Part of a small language model's weights.
Architecture: RMSNorm before each block, rotary positions, biases on query, key and value, tied embeddings.
Each number is 128 + 32 x the weight over its row's rms, rounded and kept within 0 to 255. Layers, rows and columns count from 0. Numbers have three digits each. The size before them is the row's rms in percent of the matrix's.

# down: layer 8 MLP down (transposed), 1024x256, rms 0.0479, rows 885-919, columns 128-255
# gate: layer 8 MLP gate, 1024x256, rms 0.0574, rows 886-920, columns 128-255
# up: layer 8 MLP up, 1024x256, rms 0.0555, rows 886-920, columns 128-255
down885 109:157148149133084081128040141113172165215115139102167135158149104159027144148116090113112161117132113140117142145142145168059123128079119067128073166170069112172157085047144119110140123133121082118080103185093105123163118130174133119115057136132207149132143103149087080087196095138194129129060185165111147113154168098132114146140124071146114090098132096133077117139138093117116137138101
gate886 100:130116142072077154144098142149138087156212153162080133153084086111144139123130147136070120131099122107130115105100126098145096055114122062129095117100143125055118141096159108102196173079162163123122152151176159138123119138061142091139127147114137112125138065114127115168169122149136036159142142153108155126194141119090149121134167193128120140186136113072144100114067154133106107177105
up886 101:086162163128143075138151123129129118106123069125100136155072085140173102113148216132122158166115104139137109108129109096184095142126155122094113169127100164104151141135155155112122094138162123120184158072177145166134185108137168095105102121111101162195167083129137100139156151104128137162109126165062131091105132165124159169162156065124113109080083110155110255166146089163144115038095
down886 101:145121163082065212144120150085122161080083162160170168107094142134146125138156127095108123120094086094117135124082104171093144111162088136116106136096177146097175094062162140078215126149136155103142093159114154138171104166135080197117117097166126094144078124159121149138148164201170121150204160108160137102173187119100097126117155137152117110203131134062092158111133119155119133116109
gate887 105:119119141161065143187156108080057178172121113143142115122161084123086143155125128134091159066136096053154067127155114076092137044122115154181055141098106100098113171130135157093105105114134084095139132148159061099122105129144144122178160114133098168157133146106099079121147150133151124099150132132102108090121146070114105094127160098130129156134141113127093110116125094113128132210152
up887 101:113131155111081096133148099127156161161118104129165157159134173138070103137178128126204120136151158104085173144165110097146094160106174080165139083126149175135131184142115123099156111149148129164120105128076091132058152117137126147136135147153186112100065149080109165176212080127153136148129152151132059180144110119135127068149098125106187140102068094158099132105156098147173148139075
down887 099:186144137120124117164123181071154122146128112153167097113122115087098200128115116136086110154118131174106112155161080120160095107065155161112130093190151148090124145147124134171163174140159171087161152124064109189184126156124064163111086113145110124103116165146112141102149077188119114107089103097172138111127124155103127070132112150112180144158172151117123175179134151096103132171138
gate888 104:128118118091168199062115107155099097117135153161151184124158146110181122143105141162134141145164145122125116148061149153063140036183177155125186155108110079140098153108114110142107096158102116086129137161075126139112067146188170086158110127116167102136180129056099122132170129161147162171109109072091142122137162084126095096135134152143094157077127163143147064142091111133180056162185
up888 099:173112081138146103163086162137096076172140127115181156128120114094119102177131063129162099103167143092132157137174096185151227164157166100112098102181172110127142150101104116119144215116165157137107078173169130066125180134156141100102135114049075166030107139137143124126112078133112128142097145115131096130142089116186140158162114123130171180098187116053131099133080153131106164103101
down888 100:157148149107136151105140094131152156173151109123091148109204147142081172109170113113127099128151100101129103130141180076097101147093132165074129118108154101155134095054142102076107134077145172064121069098130144125108143045161172168131187110173138059111133102151165141138116115100118161156163156179148142104047114169162131146119146165113153208133117135091135131122124119158054128086152
gate889 106:094121157138140164129176112103124098095130163073110112093202147197163186110120063060176126117154163118139128179113187184104123126185142140134192130207143132108086159092162098117169169140133116079139102122086163138086094130152084078095126169104139142147139126104145119063117118154134131117145139065116156127139148102113142097134126148114112140062106186099107097112112086137157112132119
up889 105:172085172094139127088154149061120151104136078135084098107136107120093130159153117115085089122137100140124134130216126122161078156120054169152129162145135087091173160093086131164138177140074148168173151110156118141072158134109120068135123182112089119112137094094182118122125172102169166158119159106163137113146173093079151085093190155109158078139156184149083164131112122184120153191188
down889 107:144099149133138148135180126138155169077143125117089133159186157071145101118086119113169119153101115142105077111173160064114142113146120138144180164230134147143120107088116158165116116088138147122125089118091148131126152115144074105173103116105161130150067082142120162130163118107211183099157148140122153146094135129139093133115101091148159116115156118119106129141080077129168104119075
gate890 093:096153135109099133067115070156134121117214168165117106173151167112109146146119165176132159123194121100174145122143096129125095106196109093097159131109135164162127086103113149138123197162171149113170124121146057127114096112126077149098170168120095129171115149096119151129103127146174170168138161100147116046181100130115137118135132095133091120099208135102154098175138131108113110135115
up890 093:143173087151173079127059142100163172111132154104140177159114156123141137076102172186117137090200141103142175147098159061087076112135106100081105102155155174119166145097138129128116071120131171146100133139156071106088109147125156137132129136122172136091157108103106118134103135116123122144144089115163131156105136144111060124167173199069080156127143144133138191133122100152168110157084
down890 094:133107106078082120160073111136109125096107110118153159131114131075151124148161218116067177167112142109121090176107133181138152095087067106094108167212155128107141083060151125136144099171138123103172096144147119163155112123174147027183158125121106142143115167116087167137158160104098142133095140112131122161148192098127176109138154171133119105101116106167158096167171097132120161096133
gate891 096:145122189112118094107127145111165121098109102090118128158097130128153110145138127132117118141086116120056189142107107093093194115118163140223154155131124119136106168146160152181144117143153145145144129110128160101102152135185168072074078130112116135079142142073088072086059159148134090143091214114092121143121138143117094117113139128155145123138146077113133116182171154090138099162163
up891 094:119164110124152156126108160133143105156111130094109146131137091168105070137125103096140029086111154121157121098135114146111155180096128175160094114159061139129122079117106082125150136126094122125159168105109147074154102180076141159123144110137138095161142089122161110107081146127065052077187066144097128121129141052127189089088114120097114119144189137073152171210108118177088176173169
down891 094:098097171135057151113120118091112130129100074125101108091129134113127184051140155145155162153071119115134147104102108127192075154076133094164154116140129107097159135125100169090126107130115160176109142131104098125159150159158105162172108128152151101131105121173108165134151120153023091147153172077152119099133124171152139069137119171137083117111123156156109097094178139104196147125074
gate892 094:128136106134163155111156141140111154138141109038177105124125162144098103113164108107155154078123067103149089089093126139163158116182152124207117131092091154137133101090137015132179114130082154143129150136137096107101128164157113139085145155129064115069145087100122068100095141126103146148124164142186114184110120131136186125070171122164089094071121131105159171153146131077076105088178
up892 097:100122155141148075168122154145138131059171144138125149176131154099090159123156105097142095122156148219145174138105186166160135161100159116130109139123120121102132157146152171142096128145165116092083179104152157152107128121155123114088078116133154152102136133126112127098146115123117116098116092133170165082121142106165099139041151111151083089067155153157118153096149171157196104076098
down892 095:144110110122121115145132185148152138158064093164156136164079118184158157070107204074155155185081167110176091130134157165152097123122148114080134176154112151140087109124105134112191085113125139142140175174130117128092133129095173127145161072074114168197051099138157081160169116089103107108176168140117186158122062113155185129139121155177114113074105182132192134101117130128077159138152
gate893 101:134107142114125072201104145133149219142144150141176200132103130070122171114104137161142119104158136118151114124160149103139086193131101082164111100158082131167140145127143130139123117111153145147150109078107072133090070153063107066112151054106160097131119118180097157103120136169092175140083159144141119144147124143129093133083187112201135157158138089140090147129166069139082088148115
up893 107:079119153180158138117124141137186163127134109139164164123153063080104080094087103127057123121144139169132144127100156160124143146107112086175109055196124102143123137093151141131063230063092150155146150154130107122114117119088139102130115100077186115130135152191099123101215125167171128114152137100136141134086122147111102114133153158119147088092177166203138164115133122103155118102102
down893 105:062161138170209114143148130019131140170121133154115141121171146126183127147158097114068142096128156095106130168162102132173143177190086122118164177156087081072100123180087072148127124122096125132141152184105114141138163153134095112188167088114138137115122043143100107125129119112121089110097069172178125147160106211166117105137129128156149109091119163148093131130159085124134123138104
gate894 094:148100126109158138103141123111136105099127130152173106140183127151141112104099146132144160142161081139132092129138195170140112122144130107173120088094070169138122180141118131171116134122068183107151165124126142134122118173121122119120159078089071148116164071079165163146172186114113100169163106096103161087120125076165145165107128189145147193083150197134134132105096069116147129147158
up894 093:102180142159183123101091088131141120161121137113159102130081119138107163086082126149115099124108063076143116113155156156105145083164121150131116169184153148081105123117086073121156129141122165101108118115124156061155151130100127171133149170110085153178170122086112161115152135184084145094108142126084120130067136162199158143094154122119137167096097182131210115114124175116069144116144
down894 092:170137148156139132094104073117047149096156172133070108145111165137151124167152118152113076119121190105139168114152140161121126112173155102124170164117117142149096143139104162149061112147143181114134139143151122177173106143155075100107155066162104085128105119165098119031150095142082165112159133134146157172118118136166141060121143131049087113163084102073086158111145133118102116107104
gate895 097:152101145137135122168212127143125154106123172153136143105155117112102129132093179106091091167110131104139158168176148126130097083155127143139139155113152120142094095100131115125101104070113129118061131077117074093100124178134165130158185124134144146130125139109147082126129143112147152139158127118139140044119134102085141073082115110133092155137145081048140086097133164100106159113130
up895 100:083138095120119178070093169114091159135169121133104166167097130125162156186102207171168138159090092164150153123116151126109112108140089136068104133128121166115077090116081147135089133113149136101108142165079165110126129158137160082118154169091107117106159098128157110170088129121133147147131173121162176101120164115129137159115124137116157121081129074111126143130058087058091114100118
down895 100:139158146155134094127076140134143155148163102097089118143161181077159159113117119127119136168134123125061161127144136088173149132133172151079118177153133134077114115114092112030077105129109111165096146157147133125108143119092107176134113118164122064155081153170112114161117149109100128184124150150111167082113148071172119125149200132100085131133133112069140151133081093128133161103196
gate896 101:168154139113131136135168089143166194149138101142129122100159166128077144098152101115092109111187152109151134148110179178096155132121135093164073057149098117128121180111138173148125085178155096152117107141131117150193057123119102143122082164101137074146105064122140117117144150199135111166133167072163141122157157066188173118134149152127094134109061095062130124105200143152137063137141
up896 102:124043158179148201119138114128112113149102120140164165109089083144161183160139111129135199158122155162176123134160120147107097127096137106139214155084157137152121131072124086138129168160129119149137187072182122089071181145155158110175115115123156078128115112127149117169134099103169155170108106154141135154114178122124114118146136215133142144114118130178147162063071115153126120100058
down896 102:162068117150132123154162159122134169134083147175158158126089138170143178171093160088148145113110151104134114138108121090124077142131141145106118111176082178119110155000104138136138148085114104131124148151161123136133142151175075152045086152128162096130137158108089136090110115077210179168106120115094112119115129143190190139111118128130102125146145105138118122095145130121107073167118
gate897 099:149085134058105123052079156156160109115134148167189127110122202136123092118139175158132161089196068167102129239100125158137129097119129104098141087091116124098190134107108145163093150114159124092099177083155062138179102081182180132096074180127146148142136130094123174130130169141114177148142147126121159077110118119138130121153155111112094117153134140133141077103145089110116135105102
up897 100:096118132144134154125166107173175124193138203087171098127173143109102155160141092138174110137134122175105131116149182125160123108118101145138110160166162126117128169100090133161075097093111112169082132151070152103140118142087079169156169110091146166159153123158146133117158176094201106085156103040093171155080113027145155138147102130089123101094111172118073163110085116061177100175172
down897 098:111065112092120126099126164142161141139165142168147173073117143164154183116220141171090128137170170118157119151113095109072117135074083150144165135081121141130135112092117122122112115107135131119124137106132121170122171083152121066053159164132098101128070160114140204090084131090095124152150184121135125088100138164131148122116149124116105098173174182168079123107113153098120141102128
gate898 099:050149125140154145114151087082162124092106120148103098159155183146111152074127124119150116130097097180118134135126164141154156124105143176107128139144058170106207101103130105130146118203140165122064119110092109068147125110115140066147073125152134087096137081096110144132115105118152139134135152134107166076124108119063160152084144184180149169107236154167120133193111095152126127146128
up898 099:127154136090118079142079202067148139126164114114181164174084160125124136139166073115117173105146080104114148091099103161177180142106129137154132112116119128067160153119080101083129135106074125106099147108079155123157140111133198092093094124114130178128128120103132124133092096168152142107118090154098157126147137100099124127142178078199088131118162090143093144076151165144119129084060
down898 101:082107165097118117154079117100132158124106090148047117150109205094090092097115109124163137181105119129126130059133132202153183161127127130088148140116090107137104132115172092102190154135128132141196163130127086162118172181124092077135152120104110100182097052142140137091188159121105158121119095138110097128164056105082145140168108135106131122097108142142133068093129047123098144133104
gate899 095:160131128145153157175185167170080128130117136118082066092127187124167140190103164120133105097120158162090100089136128131082071126138163096143171169137095065097109172104153115136118151114108115136158133096117129122138067135094080118155133119186099139170124106103074121100131071082132108154124139077106167097124187063185182124182133201129172122086144153106113148150143122156190121106122
up899 098:130137116107163109112115137145139116092141158120106133132113094201095132090109151129088111185126115093112185114121113142158148160113132127123139109183086186144134133079115083098120022091108155163151137131134092150162098139145124147164122107107112146142172123158113156153164130183130150077065092139113158102120056172087151125137060150085115126122102143068182117132137119137063104169140
down899 100:107051088102133084086113124115154122154111131185051124103137131178095180119103101124153107135127119190152146130134140082147180138104127145124133125154128129177162105085126117099103076121097124098089134090153091165075172076125156163124118145118169145143172152077114121140110159126156160102088134147149078120134075093177155116156136181134129174105095153156121160071135146181128163162223
gate900 099:130134053148120118078139167113096084141154076178096172202080124139069128150104108100100132150153098126157168146184197131131066114155150130097219131101094092149189120096141108166106154150152099136104155166129119126061132104094103079141157145140119156115133108072154158059088071130137095134082138139231144179049158057142119121179148154176118136108130113153133195070142087139091077120110
up900 103:102194167166104064068128152105115135097109156110084160131133133145062085190094120107205127179168090166118137130108153185122156109154101195108114124121115130111125133115079097119076142131134125123143106193137201132113111174166121139145150136088126109118131161170168119152145098108092122161151072116150127138108127085064103151156149150095092153172137185132161188167167133190095110164124
down900 102:137206149163084120134138141123107162097147057137136163167108079146111090145137132153151188154077110177051100129114085146130131126138112182087105192116143169135125127187120072082143105132140052101153142108134146112112130101135136153119128124137130156099098083077077131112150112127106134212165127119117126129129152151125088144090100154113105149182105094117092149140072185174094114109080
gate901 106:124112133125105154163139125167139156126162193102105138123112169165097132118152140094127130135184163213146139098119119122168085139165070129135106086155152155133145100058132081161135119138147164167151088165107129123120083165111088141121121180100143135081131069094090120137135167139144086118141157210182178146117101098136156115128159114119115161051192104091097096105156136158129094201085
up901 107:140156123128115098078133161124161202090138082153134087126189090142160145174084156235118199091124125127130171085168117075136123207053140125104163092097077151083121108116116117115118126132150161088113152107110145121119070114148145091147170068133181159154167100104114146123127131104120132196157163179131135139063138114093111217106168151105168132101144194101211151111128080105031151136106
down901 107:068126144074161153107117128190137121130135103071134143151098115130135089113184105100093153166098108131128106126145126075152161099126161163104097127104138169082093157000102118086126111138125105123135146151132098045147141107115126069196127130136179115153119114126136129139155141101163118110118136154126115142098112024163133154115138103155095109132151144110115156172130139176145121124133
gate902 099:088162097112172141146124116169142123134112086176142168098123153162144146129104143082087113150135097095138108085129103117102131171070136126208106124072106187140094143132063184136176145139137063123155172139156153083178163123129159092095143193146105091164127084147087122148117164158148142128103158113147087069129167081086103085063176154161101184111154147138108140129180167122100092108187
up902 097:097063112139143131079113174076126064101109142124148147131082156100106132148137142097153136111110124102148126164128099106142073061136142115146170104112154130147087145145134223135123130096150169114121162083130070162102108137097180128105158203139142135123145157100174110107100153167123119145128138129105150179105195104126143131179133115152162111142110159175107106105185130081135143123121
down902 099:149133161082123099137109109182150129151111121099107143107127123174175148081076104163113114147135098144082102108092130150174112136134100085127103100102125069150121125184143102052148096124156121143123108118122115137191109097093085130138114133133093078165172094132153125163160195121107151149097145094160135088161123052130123122175103092143129116114129143121157150126105217134176058153142
gate903 101:068110108109132113088126143128062157084099144122134106120135088179153106079158096176117135164122156129153168083093158104042103132164092185192108126125114165096187095079143126142184138101121088137226149126077100132126068125108175145110107156074100088168128098137102128086211139130145108160140149118097123103117127123092109144145104148133156166060130164162131117169189107113159087110138
up903 102:079076166111102175104121125162110124173167159084153147058213139176093151125122112118125097059142127137128156162179131174146128107111124132136140147125065106148126168098111112126080135169100150093146126135146112133183103122191087200121120163142101144129191141146187144107125139084124098113127166096145136078172174098172146111127159142053087122140165154067117135099148054149114178117127
down903 103:145180083136119104128157143117104174048145125179150101160111158131137121148134185130140151187140164126110131112157158156135162147091185169102113144137201135027117128102116091081083111099105162125149063124147142106134119143139102145185170133074129119187137140133144135120132102079155128176127139173122111124102126144146096155158091185153140120113128180151099159166157132139126136118121
gate904 098:171136102126137125137156169121124148160142122118111147196123143155120130065152126106129164098185102174152127117162083148089104119205101146159128142070142129142174145141107151116145127149150133171192146112157108119168118125129132132142185162137097084118099129117127162112138111110174163091185194178085086163136113128188135166142131198165139144126144137158093059125152186106133143085191
up904 103:122175088090143161154122108169131080133100179124132148114098182118154095101144099122131143140159091061157162127147130124167153128140063178071168144186190119097199109086063073147089139100134104152084124089124101133096135092121065190119157089182111139161128115132086141173131104158142135125100100135099130124116122169122127120139091080111120145108143182159107143169105118126096146135151
down904 102:187190098074098103151170111132153125167110135161059130113091130133175112132132118121152138165145120063205138099098152146104101071153104139123182146098100161118103163131097104122083096097144070130165097161159161141131085097140118145142143100142147137179115110121150126131124148145045155140117046090061097145120093159146144094127137187171131053146173121154217148115110169134157147132209
gate905 100:134098111144106101137108065103147097139148168141164120160153132099031081102113090100096112129156132090155088108106206151121080079179120128225149139083137060096108123134096176152119199112138110068115118135167111113141142155171082147125125132110142136088163157156148110155140050153143118112100158111138136145136202075132113107115142143123177090095163110079152144131161131096155117164136
up905 102:146139052116133123102066113161099103151074173161184138130105157136148103102070131103086126117157132126146090153157120141123109135085091123131100087154105115189179111159125104147149126127172171116129138170173117175166120075070152090077076166084133141092140128084197104125089075169093098166093076098122125140101169189122110144136149148196155091116133169097113179103124076171122154100055
down905 103:100126171145085163150168177106146130126110102081162123150117132182144155182158115141133111123188099162154087092139101209135124142133134115165173150208167138089136138209143112069093126116087101148129151113135177163164171088124166144126158132134137107142101113079095097150131148100069081178101144151140119109174092123135170102098169069151120130118156061071130111147186162108119161133131
gate906 106:148116110127153122111106095059161169141117110144143188139128162104128119127112102161142154152167068158098095140128173149151136103105110120136120131142126121110170165086221077090097137122145101105181178140149143119151115123136132087095117109122126110120130095161154139185194135165128148113112154180184178153163146132077154166120096135144151141128080131141075110158173111131120096137109
up906 100:169134158140107086172180140113138150114127129135143154116146126143132123092141137135153081094133126173144107125179077110165144150144106122087141156123085102060155082151086095130102114106089181114110142113150151117136052072122126135075158108203133117167086135091080119094167183132127126126139091097083134153145131149084098098136145092131113147105096074042065154098148167150095105169117
down906 102:151093109057102199178081144037109127131150140143114086160155143182094190130112080141100091102104211118147166095122149078128132140159160132139107151119122153129129157179122154141127158120122124156143110122145100102149109136117089125133114117144193122154105094149100124096106115123116101108099124108180125143096144151112137156110204136132104111131104081141125093179135128175170133133158
gate907 110:109169117162135159143133145160157127197131132098108164149118171152112120174190152108174148100130101066153154106164091165108108135123193108109154124120112084152133168128144145164167063171181111094140175108127128131123136157121112109093108131132112144081164146094164109139158209142105117162113181105168150079124141194144173155137162129075144130092180119111116161146150176139130076102131
up907 102:143058116141161105091146090111085146091090127119135170126131118150102160099111093106118114050114138134128123167094184180135117179137108097123157196079140124083150100173122182083126128188152225143139142145127141119112086111123084094146113155134191185152067110140129090115171159066114092116085172187124139085119162071082119066172112185147148108196168140126131146106144133116178121142102
down907 104:141112116080134127078176101133135085107063130138105164117088139168098122127073143130113173067145139129135124156145153131132132134097084138057168146122076142199130193138146139129148129179122156129175101093088091107092138130171168120173170167109130157168131146148061125103110160144011126127110155087125098116130101113121173123144144142108163090098109160155073098123132128117129158128124
gate908 105:142123118187127155148136140108137166149117157089123103121094148141106158107170117089136213149114136119164108102121179147143090108156109124129129097116191130134111115124112132156125111126109117186100140090200162115123154162080161103073091154103111128104105079117140101122120088080152175086060167068143133153095145108109169136173176168085156154097093170131116135168085126160118150118097
up908 099:152115118154166177097105136091129158213126112163108131115101087142075161115118153177096128093103106099147057123118112098183094098113145178090059095108115093077125086102040092148112116140063177090152111166150150154104152111124138051109115125157167162149169078148193110108132118154104138126104133097142178110132153139143079148185097137137048094114112157082148156139108095179104142138107
down908 094:143178100223141163159079082147133075140119119140131122110062111120154095150156117126187074179151121107126148110144099116148103168160180112097119094085203062111104160196133132123115155158110120102113082123087128110089145157105200143177081180088100159154110125165073132168102160161095120134055100122095100138133080098135136184129065171129096073068074089154158102134095132126148146109118
gate909 098:097086146159110118176125149159183144148167104147124159129071079099115135138108131103170111148124107080120092120131155165109141149142151146192158127102144082080157141144109126168179158167175104148141136091158125091099107179105091183140148129134145141153101109165129143108187144144141140180095084124133148129139151114143177096103092117097130157085125066146116099067123106095125111091169
up909 099:153147099125177133124174009146124129110111157074146108118127136134063159131124070106165151109127121133135099136059162122135126129109092143123109126134032132079089082147144048126196134183122173069090057138119121175148118148131101140172110105153140104094106120088153163139094129093090069114089133122186073090144121126136072101101125080144144097129139105152122123169124198108139204100112
down909 098:152156123112163138121147086127180067121139171115171102158138109111128180082183171195161144155138098108156075160076087118156134130118125132131146056095123143138114140014154144100109122145110137142147113174146150073163139130186114094112188133127101100129155169123054156104058109126110111120141165128119103174121146117102112108105145151148187192095139142108152114090142158144164095123161
gate910 112:096047092085135098070114090105103140139144110160053169117139101132099162082132114127136146096131129110127114105171179091177128141162140100163155105145133155113149134091076119083147137146215108111167125091132120088110109143095136086135114148123118116144157090116157164081118102156193184104128073138076179178109129152100069097082113116133182132094125128097122146121100125136129145142052
up910 110:041165159134109178112148100103195153123083153159099108141158141141129114083153102134118101170090150135117169147110163114124136164131064130102111116127079164149133127126118132154098152090157127168118081073176147081135139143074146070107161127120162138075121136124131163105108123066133137098137087062097103128103129114119066077083103111129145104122090128110174138113150109144063136174089
down910 110:186138042130165125165138148150203086120106166120072165138114108150121111182121052099093090150103141147130110128099132132108173161124145148090197098141149132066151090123130096148116141094098059173100118168146191120153178134141108082167131159154119071067102116153150104090118095086085147161076132101165136072130190055086112131109121097117123160182147147146116168143089137143155177173149
gate911 080:140121123134096123135154140063148163121082132145120143105156091141142106148136153134107187114116134128090129086126172153141116127152170111174096053130106104113105162121144122136162184080088117098136181156121116141154082075128111124119164120091092133170155091173184143205106162155090203135115150152113133178162069109159144140118069158128110128090114096149089137170154170071082128097126
up911 086:050050164088153182177073136110083160120103131084143110058168181176114107148081140153160138120143097077121094171096156118168102081163143141134148148087190130109185122100128133156159166120146121152115086133118155096141074146097147128108150102111144194100105152153093083109121080136174113085135099092133104164148188125198124132106103125146107132121133116140118122060131132117158198147134
down911 085:150164099108199113120133145121114134135094132173106148105146102152164096121135125102156147122108128075121109112088100151080122149142110142109137121163125124139065104059161155065132104058079151139139123058085108120133093103099129139110129145131121075150181130141111126062173146102168107145143139143164123166151144113163154155177145173173120217158159125122156158098098084194135040098116
gate912 100:124161138126167145150152044144164128208137091115177113120133098166141191133129122128140119111186122097129124144115140138118145177097090136112134101089131127109131138141144200148145150088128128151091143051132094061191092115181135088082075099136125118100099097113134154173116167088096060068146171144121120047181119166091106147142167162164088106108153126179099112114125143188080113140185
up912 098:175131135141170115159200075072134072146098127139075113142061110080107151113173143212191146170171110082130095086084125096156123173122159166120042134107128061080114178152163111150155103136139134162154143158070145104136146123145086131169124162090146110108141158181103083097114109147149142174149129157101082180118165123196086128093151131154179121111130116136210080121114133062143123187109
down912 097:133174138101101074116194156138151126116108135131125202147187108107135112044083098076064166142181108126110134153080153154089147088108104055104132118094101102083121129081115128155113049206147108136130125112143139132172119140165112114122139141173086154090136136160145156178147140106175155111169097153105174102109194164055139073160123179124151175082138115144096113131188121137104163099136
gate913 098:125152129227126115170133115082144123145107139139205177149170146134106139121228089089123141120065078108088140158113109089119083156114160128153102125188162153087131088089110128107130118087132146169122124136119145069121164143128165174107118167134076185106233135092190176156100135170165079082149135102125139111153091136162093153113154145109097097178135125174156068159114105140124106174146
up913 098:129074137100142141138163110160072109131108127167063168088078158152152164102124167115147148173128156159119170148140131178131175145128146072099132105173062173161110154118140136135134165143196110128149133066117114177169114167186118124170144122109163139075160056089176068117119148145109130108097167175154089118198173112091094111160168068093179108141117159087099160115139153086148117073068
down913 100:123107116134099152145163172076138121150178150162064087121144126151127135129169165143108199091171138126152158159102160137124088076114117097150112156092087158156169117120117190078094173096128147165033106130125132117061081119126132144108125166129135109069130195120139155105107092109170106169147108066185137062110154159141121145132169065108115164154148153107125112140137147212163143114117
gate914 103:106119119090108117148128089097157183141160104146127093177147091130113157122204099148105136072105144139064112184160162119115154128088117112166128135083101105073139090125174142160118126130105148104135158194144111139204134123064077110137071137129141096160188089179070105146137100062169096173160118201158129081115142122161123153108191118097134196103178175133099110139094096047137104126117
up914 100:099131089115136088106120139157143083130055135128090167038169144144145109052161187162124099119142170185155117132152105089132109131153095137140138069088107102163135134096120055096073170072148129172134087118139121151152134178104114115079159147168088085132114159128184075126102124187140133134138153154152132122096053119071084129109192129144106122147089101123160092083098157120116110159134
down914 102:161113131153136139167118105076074158110067149113132151095115028058128132146107092085090085037106148120113128102114175147056072079080100156093171111099175207073185141182162123156115131154095076167156140156127158098160157070098087128155101077170193083103112112144111119105163132126124138131127122105145094139139151108160149159077112134115101094056126125198115179128148164135154140091081
gate915 100:126102063108173199136143078175115140107096103088111099149157169142142141121159157139119138166138114179125064101118130138084080169093076090079200144111135061093112109076109097133119137105182166122065156076150114095108143075180111127102180146105159072147109083152119129104148145138125131164099155187082143099077085077135139132143133145118146081082147118134077116112110121123079103113108
up915 102:144126138100126147121130118134103136090164119126135082065136089108121090115126131107165057130092131083127124070098063154181148170114102072111105194177123046086141086120164137183088157107148090169062116110170141105116118092107124122134127143109140128157140126151055066097126096150173137150138076132188157106133145108132117118109076149170129110091114204161135135143143130148162131092101
down915 099:121130110093149164113150098163152116144080138134124123097104176190166124070148139110128084123161149157131136126091141146064115144113077149135119132096113130128107154108143173138147081113107170101123124128173110133095183187092154104117169190081196070099152173150156130162118153132166153137199119148132144166143084179148101171128146146117169195154084198145121176107072146133171149118135
gate916 100:135129136141143126168138105105158141065158145156180194131130183083128180133191104145101104123136119147120094187104105131103153128123131071172164099073179133073181189140094133184125138106143156123122163156182104152170081057155142080082157131119090161173103088118121116072159178157131107138134147114185123091100150108164145103130170106128107199179155113123062142132107133160124101073068
up916 098:112136075145080115116167162156111148099139131175110132151093146102099127074139081110127111093124146169155095107137078170109138138116093064021131117102129172125089099147120092166147109093106076090112103140148092079100133110137105076115176129183118070116081112118130106044125092140083180136055173132100130204141135100098111178134138091135113152060097140151163133133117104105120134155110
down916 099:120115095094160107110156161142180139123128161141113095142122145105129120117158108080098139168098100155131158067153126101144119113148080192177146158110187088093109095151120087144117164116092039096148142157128076106156129131139129092157159169157172128147088088128159197131119088103057104048088115104164088136122122160087146142145121093128177173087152191077086102219138116161102078132140
gate917 101:118163126097170150157139139094119125110143166122101067107120112178104127173142132144164177128083119108120162141098174137072127150187162067173128113118175140164078165143132094120163109147130123148101156112180098160148102095116106130092150089115113065132131105138132211090159155124141148112068152093133100127094072121137092086049111115080191160142130134113120100105176157094156105146116
up917 103:194108159086080117057103112116107168138074125158129123075110157129059167097194117131158128130070167130112100145100085108070099101172173092039140158154130124138092118164205206152116188097160115143141163088138113126048125107115207133172093146118164156107094146173161113105137119143129118166142102094068162166106124126136114110147140110140186125117134126133120085176126117120135146146138
down917 104:125158071183115083119079151201132116124135108080124143095176118157120073121065100134159155116137096109121089126134089095116106153114109157118155098093134106161120103116052112095139108086079150124073121096158114099178160113090137196128139147153140114142171105112133125150111135059170139122124074131130079159103222112174084182104115101089073084072125132102206163113121165137110051094104
gate918 097:182120077119119088126134081142159140074191087170094095103166094085117113150106083143128108197124069117172092117172115133119119056150201138092099104117147109089172136096096090128141069144179094133084132105128087124085122116130158127149120137146144103154109076107146134121129123192135041133113150110139164103105089159179119164117148107189172181138104089154168150107121075096121134094119
up918 100:121105164098143145135097116115105108153113080143139138115181145124102175151177078122129061086154147077151167167171122114154135139112197130141187141150129154145104109141151130146151121100126142142105151076141116139113040111139141140142149064178172128200119180161131180106183122163128070073121106116080120096113115120188159116083083156170129110154101120134120154099132175127126235135201
down918 100:140168126117144067179175089130070084092072129170124133093130073098163108170080121127138140168141178100135063134101152117132175138144111168128113144153131168153113136147141138064043057129120111161130070128177028097154170089189181141084143114148063147147173157133112128091131136116198035145118147150120091160077092093114105132142077105105176112130087153090070160147156150106164131105130
gate919 099:085072155087148151107096154139106107063182161085144174128139138134109173168139134110079083147108101114142081150092079085082081119148149094136144129117129072137176199076097121172111166132157084098069165138180080145116072167118139177112143176133151117191106099116129166140121128194117173126091157073074168130124158107128127117146138050097125189181170085118109142143108125123086171186106
up919 098:063108134127191138089116131117201079154058069129123184201170177173131167138148186134073127092154077105096107136097103122128094117122107151091152093103168192162063105130090092088151127091158116108119105182128081162109142118140101151141126163151132110127128131143136142096097203128128107087142139138166108106116144124147096149090116117133132180089153108148153117065125149147141116145050
down919 100:140095129163140070134137144178096163133126128148087128211132135066089090171161192104102109160202139157085111112135136142143148160133130134107132176103145170095164107125108050164077094123172160117134095100136200165170092145129097147100129157120137108167060102134099164151157140161085092139094119121132145111105110103184156095119071117046173131160145091156126124078105094148155182112113
gate920 100:102220118173106134143163126070152125154146098173183125113118183150154105119148087139165179111185147138101092117169096206111076071209151164069148206091168112111135142138176157120137170143165089119124118128083156126105183135141014145115166136142108106124117127167153114121119109078140142052132078095187151166128151112132171106132079107106133174157099113087130050172102156142077165174093
up920 100:146104114116109140108161129101105153087168128129122074166177086157146109062176139077148140109139114175130151102153152120131107114174168121076115165152083092156137145154139163078138165121163061117169163156135112087159100150116150147114169093093170131128131117150189131147115115145106125161059113201133176129075200107172182139139143143131118155105112124094140117173176135076147154160151